{"intermediate_size": 384, "hidden_act": "gelu", "batch_tokens": 16384, "dataset": "wikipedia_en"}
Each number is 500 + 50 x the weight over its row's rms, rounded and kept within 0 to 999. Layers, rows and columns count from 0. Numbers have three digits each. The size before them is the row's rms in percent of the matrix's.

# up: layer 11 MLP up, 384x96, rms 0.0769, rows 187-246, columns 48-95
# down: layer 11 MLP down (transposed), 384x96, rms 0.0771, rows 187-246, columns 48-95
up187 117:560407487490452541518465468490544526567542528454565432475469513437466518524599463451530490594498540516473561422503550456620535602552509513611545
down187 110:547550492479506552540484459492500566445506370502500469476420495493479431540464451525514503465559545561564486431504424518508559553477491529427447
up188 118:449432482424491503501499575422538583530468484480512446475425533502602476500515521536504484537488475537479423512484517542547526467583506574586560
down188 112:434542521423539586476492569531532497520521487548519472552485449544682454537461556436503394534476494515493542438392547508495527472493428553616468
up189 116:477468500441573563544578525450554444445533501469527500505542517451528446595530521464490394498605513495438466464479537508507472536574429495559619
down189 110:511455519567473512512510390493511542415567469487529464524453438401568380533596564490539472560451435519505519535474456478528483464562530441487480
up190 113:514530481419558619490590575394528460567632436584546452445422491534438515527471507539428500510561524554472554492487514485548530547431491550553528
down190 106:513512573515497479552493451443465561486564551571555490433626541557516467351475540437496574550488433552469532490412444501473397468498453442452461
up191 104:576480459457499486477427534536515498452539536446491463411503558540501473510563444448500461578537565430556441345543529521536453482533514528620577
down191 101:443478482533481445462459480524554491489493443582435460520521529456510469566518538479461613455459534579504486476473474533437498460489437422434544
up192 079:561477513509546571463494542513508489531482444510554452512478590570550588500478482555467531516554516461440526587499501477404509516504496510425475
down192 093:565509455519482438499500516529469558514497500359509511439574435446406453484492575442412477452503509440485448493519512498540490477520497543455508
up193 097:524483540506573520483492544476475470481531424471435529523438493521655444537516507543485367531666488498472521513585573475445499511490486437451546
down193 097:517533558553503532470494481550423431431473463483534562532599477486496483547513422410436582465518554511471484548453482427571516456461622561525502
up194 098:447438482418497479478515456548520443485512473461396459500517494536544420471489446401511480555451524500516521512561557505542562623493475522464515
down194 095:462589550431583484462476494538522549461509510600499584460475498405528534481573443569490531539600579468439529460535384557478426454497443462561467
up195 101:555441441439530489579526485468600499541453549425460490565456496583453501581614502533510514543459559454586504492522469553511493485582502397518469
down195 084:530521465466542426421513461492424521506401479507463418417478536446542544568499542442529541471584557587447537473489539496507473564435514587525464
up196 114:488452495465539552558441585410554476542568512459513457484500464456527517599595503533495491474498478488488578513559560505566489562482408570595574
down196 103:540472490486544495445501530544450525527557491515452485509519523540508501435590429588458458575578549483484573433451483449481564594475476405591389
up197 075:519461579440462520527578567459539519541353436468551537482472498508451520463546511546503473519498511503413476401509507518523597507500478486488411
down197 077:446521444593454511480477508448483495487588556565459488462465526465561463537515447489474439453562589539527562501493492412424476517480547539532484
up198 098:467454378554511498415435452505493537428534487385599518541508530428584486534564503454484471537524559465515544462538475443608542465569507602541450
down198 101:482479479564521449427595587510463521531386475520546471505536437512447500484477570491532526489475552532467439549476488651516495553563437517476543
up199 109:507487467513514496475540485448528501508437541544506549637485533538478449515545563509491418611452405500514480408449520478538448478549408441493588
down199 106:524570587435504603514545431515461588468557443533476486507465554550447517503501453477571453484540523595474474537496591519459555538499558497490514
up200 109:565493443588541450510506448463481548438588498508470481570462597494514374512467508440621488534461490479581495523587505422499472487600453513487486
down200 107:455509514593393417447417359541524493578493483530506512498550532445505544402482538529486432446479577542490537544537468453501561410527509467491571
up201 114:511541534486477493440496552408573525520476508511404477510486525574530513464540512449492518528553392520435427454464495466483588524557436590468504
down201 108:469499562524532530486513561403477529498482518489575506437469555463476512493491592571482471438491508504533407428639525515576512527458595405484473
up202 087:458594526420474499475481468538517513545477527513584399508496568493500462502494518478459375430514569538554452413523480500529584455534542480578472
down202 094:413532477526517531464511578487586489536456513490518531464509490511503467553484597442550437521409501540480471510612510466499506557385423507494508
up203 092:536376372499503554497511467511488455546546487512477508435542585462513491569491490507527510553552464444463397544540531499537564508530469491536607
down203 099:501510548467455423451508480535569534441520528460524439494543463615534401471528486473475575430544550495512528473406508485485460497449520543616407
up204 104:562539490463419570483543514453501476369573516533433462538515505494513493618570538489480551531409463532538578543555535541522485535434423535562486
down204 099:423516496603446446478411456538425370537611521480433539589509492519493559475554529521558501567495452484502584519530483535448486431552524405564547
up205 104:416459437521586417460558462525530436472472470539499449529511521434532448500602544489583466524531481490576543364429487542577519552455419488489607
down205 103:494518575455526441547550599410475534560486455577511535504517507561471487563469532488476546449521535534536525539543508540565625500502640540464472
up206 103:503476404507451574450564487559473486506547443519539571559522562503514478457553435453523445484445507496486469499459489421568583558506453518451555
down206 104:596489529475534453593536488409506583442471475490569517471443443572511488458512496457494440496530564519493571529479400511590392486468539529450536
up207 103:496516519540469578502494428477485524495561470480486560517453559427566480461517534449499431549473501525482513536402517571408503493504430504519532
down207 101:491458447443541458410519488508510458445510510536518526500513464521424495457495469527566617491509326492538523543436531486443517474479476590476548
up208 109:512467486499592549556507515570520464454540535490473461472495554478529541589533478539442488563507538482539564537505557483508486506464432551626524
down208 114:502624498493436479502497491448436391533512559580391542580476433520546556502496500433561436425486458450459486530557551600410460442534508485482540
up209 107:533510496432487619446450450518541461497513468538547495483463529440573367523523408416521481540478550458579518534479578441493570562544493544506487
down209 110:430424384460511550494515571543558518493492451507488527536450476546538469435555563573480512514455558491484437461651480537583420441421530390554475
up210 093:488501473514477559545557500518581492485539483577536490517526507363566503485539494446630471453483469524504461335582442498568410531442513595464499
down210 098:502441465528437429485514460418485540538622541457562535403489592523443390484531528528490518519455493440558479586476577480519556496529483431580494
up211 108:525507490525511520442482515456582544432547490465538502525448545459490513471522462458578475491479458532503385410529512464472594585562480567597587
down211 103:522409569506482537508590488431484450567524522439514579624537485492531479465399543504506563451559432434539524501572574477447540497508460363473522
up212 085:512484517389455531574612380483628501436535506425483466522511487511501540511541440477493509502509505607473411465489427475534572480460439541563540
down212 088:588463475516480455548510461531358499484572570529492488532539550494486461480521474506409612495568507475525535486503501531562514442425513377483514
up213 104:563500534402453469563529464440583525505576483392552370517413495438490540520456565518460559542467525617472511453428494506498533457497431516545554
down213 103:436480465580474478547572512489439483508544517564470565582556535488358489492512460571548480561546395507515508512511516498596474475464523425462460
up214 090:549420459470585404441527510485496627398484451502477436464471649451479552595549473516479424455510468483534458564446495586556510509505551562473518
down214 099:505452485484581449455517489533551594567494505500547458429502470477476455440510578579494557497505441455419529493503496448513418457524505467523484
up215 109:491503461407495525407583558524536488533518483355524522501462519558615447577540478497505391525476489480480532525432493496479486516523446479578563
down215 102:506430530511405532593441587527485510457491435568429345518520515475483465544439505536504531567522459486494468514511561468554479552574495483534576
up216 103:509525561440604469504490499384622534493493504437442456488422505424523479473590575479531451487416464508495451481504499519486535471528452446492543
down216 101:514580555468501562533431455474457425463450494464524539555464536506457450475507546590543508560468505490483449427628427533526473587514558552505457
up217 110:535398533480479510544491564428533453494513496520538501560456523472527457491486512543419528529454440519514511459482475515529503473541407470498511
down217 107:513467532477520485491569460472481393472535452500506504565576500437376526479449496520553449439535479485559549429517504584509525504470496545484527
up218 108:430506518326502497407530536513565447448494414452492475469501531508545475491567565543521510482520475423530453479443544535496591531565473549570504
down218 100:439470463628459452486536477493496535490508491570567488531538484467370538477511482434529487591461453503482390444462514541497483481488478553457540
up219 111:535510529426473496461554523482619500439423424485476586465518531488502453407589547473510488500468517468547505371581541484527499524505462504457581
down219 108:558549571517483469508468513569454451466486474590519442469456595495546443460494554464494583582526456534443543515525433529459414490505488440445422
up220 118:500399480388504484482547571465581490522533535494490447601430501487531519576628458492501514558495464467565434499444496538544510481597509559515575
down220 110:426392514396457517468536558477582495494551488565421495475528486467473439524533511546483493544471466488516542391499503398502526428446432445657492
up221 090:490522465462544512585441477507524482506563440439543465391527447468538485600500547464547445551563515471505516422577492525500620458388541449559521
down221 092:474513491533520507449528582488410456442442499591521589538421518528469514398397465530497522539500532478486431495499464578479526442490491507445441
up222 111:448491503478513525481557528572583506495550503509521516487475561470482501402483517461506473538563513562525526402413548580498513522569467468568604
down222 120:578494554464588491516583570397474598514492481519501459421568502452449562486592442471512544396553475478496523544471497529505456396493431483499513
up223 099:454484510480557542628407523533436480399499499575503521455463575515556538593541487534516577549495512521428465583516544505586433453544515471530544
down223 092:517556411565501484485518414454466557549531503446561487536506456451508479444542558383381539438476473439467516527485394471504474488443514469570478
up224 101:506450550498522543558526455495516529503603410465447486550523499479576447430445516546484493490432549467436524545499561427494516518531531539538475
down224 099:502484479490527538469522609534459387501463533521543557540521378507520550433518378565493576524455420517530377506481551497524539536530477464429498
up225 091:455466476528464495505558535495507489398600515456526522534418495496502527511506596451547513537610566366531468484544579388536504530507507560537527
down225 095:576392430434577489547508533490483500494341474454493564553441462569503536496519431533550481509472412580528458482448440609452453575463493466457435
up226 090:506449470447542412523593468451591433518490459425487503470488481507463486399522514550532541541498432431460454422524520500451582512486319442483428
down226 097:430485446540465524531465457459447589537597530550445519492437560483498518572529412508486481538545543511503519530504381450583459498506538511504536
up227 099:648526492471548475472533506462491447584544375408487456398555480422512433528516516459532520515533575439529519486460571514517481523548527551584591
down227 108:547394605506449479543524551514455483511513504473498531544407568568504502464525494501591556579589507511493491447401420490545486460504456542527521
up228 080:458460401502493455392556547495525514501501404559456429454491579438441485510463591416572523467540557482498532524541550392569588496512547521524506
down228 094:499452552533517511523457583533498517514501604573504524539437470581449513488540411542462515508492455501452516489462460522456429554515481472435457
up229 099:484508456458479579401503518503559577447499490501438436483497509467473502568551509496485504620515475501520584396504481549595479439496415525506495
down229 092:389538415550450493523438518570505432447448473574452537573556451508489441505510530536517480469509596549528562507523492480379552478440553435507501
up230 097:518404549434477565529494448533578479523473503452480577440547610544492461478514568436484505553531424413476531497473531539560389507503465483503585
down230 092:502490587475530499488431579543490469545440422496489536495471529493414507435530440467497414530445504496474561507436494527441493428569532551530404
up231 105:475481563468564519464544525528545495449485431427521457574520575455478434445510548450487531558523559417547489476347485443496443580559541485514574
down231 106:511438522511483537558446528451484522560612482553430419508474426531450563517474429515548559426502485542452489533509481495647443504495453497457513
up232 109:471445442494519474437516488501587607534560529503453447577572541498525458535517552458486450495455423517565436497439497446590531495584536480559469
down232 112:475377550487497464452494480479490497460531407591474520522636548431443422514524513564476486482505538558509592491447428511482475496444522434567489
up233 105:496531417445539431521525458401565488534589397408512456512483494539539422446511566503551458521495505499524539549448584532519502393457435506556532
down233 099:501460511441451498531486588514526464473503502584474464508474556443596450500505565538580516552504418498508520470420391606609479544497533492514501
up234 095:471526485450439488414489496432496531555467394566488474395481544505527392571525470576434515459460452532561447497479533509539628470482448506597472
down234 094:516414579424495484581514462567546548383483480535490565541483503527470525527537586528524476550527563516616513444478519472547429530408451508489596
up235 093:486457390514508523480588471464581403507561471482538521498396500485494445475546505566437401540446409467417517447598569425579532617555523541480505
down235 092:575569473492486457545545471494552574594486517477536453413478488543523465525432514501602512499450649477533535516418470545471561559507474548467517
up236 084:509561493609507501531502510513503545548544543502489429499453528596570396578509567494520527474535524537416412590570442518533515476580464437504514
down236 097:546512454372466499509495432507460464509492439529469582506466477482364565411452490557461526522445432426492622508524454458561571552411566511476481
up237 095:454583446526470546498516494510481525414535465581509546445521532520548542546490511457635454508567446452525525516384491442502541536526451469479525
down237 095:574522464535518415575465549527475435511482542476555476534609516467587499478546533490446571516466522585473496399426564522542466527505467498521554
up238 087:506424464575533551479477464502503501561546463512503539465465555545464407545462511450537471483563505511601517486557464545468566506548466552580431
down238 090:588560537422522571491562434490503490464480509528514477578510386435466475550513520539555530464439468520437505596536503481409476526468550494457488
up239 096:404467522498566498503561565460496545477508464453446497467427558474523526479497494531556463549586517404429463439451446482557492608576522543502471
down239 093:449476447508478477470460427515494433529593450472531540417523339419449517503510457491568551423463358477482487520523523496522601566458433520484470
up240 093:554566483523596652510506420508468466453523452451571544472489575494463449493475526511538473508506433472483437519450533534576570494510447432429480
down240 089:506475469494475417466431541504575505509537429461510392519474547510539451492505495526472493441478585449467500501447498472466548461490504506509443
up241 109:612441486495428478518523500471484447556482452536468429469393496495450460427543585480595464527447519497582504460514518582576432542574535570555618
down241 116:588472439550458362536537503452462464560518492504531474496440533396467433565497392452505493526497512471467658506504570465491498553458499581504472
up242 095:503542529469545555558426520490601458567501365466503523397563499513530481497464475470500475486530542532450515511495472447551553496585474456465501
down242 092:551386551446546480427535458440512573429581482624497474467437537448483509524450446510498528457597516456403563502480448548539475588552505556498543
up243 086:447490541398535510449494440477465466508554523472552499437424547498555480365618486458480357581527502567591505484466497501521520440444496502419518
down243 101:505524509453576475496552508538497433440456524521453478542507429480490528548502550582551475420553465575536571524531531546425420514525475518460471
up244 102:463490498476641518500549499481543423512502472540517453423479507420453442459554505520618505461555480478566430484540445539604480451597439528447496
down244 086:567509454454466406515614437445522541485511497475494503408532561498390429501533537549462529346486498486539520483520566556511523539455472504606602
up245 117:422497598484550598561541565545579487456507501528529416493365524535468533424549526540557490584513523441477487402453519500516511510535421509578593
down245 108:535519496577570456440474507397495441449524539506453500463431401508518418600499542464525532599548487551531512484469493474517456520410512431460528
up246 108:488599522459498482438467443473582481444517500464391551488497496466576377541499487506531491555485460548570407443496526480548516535514395519532504
down246 103:600647553443563421441511473567454430502471493524542616498544494403492570492482477514553461532459435457485373427538407591467550452562533531423524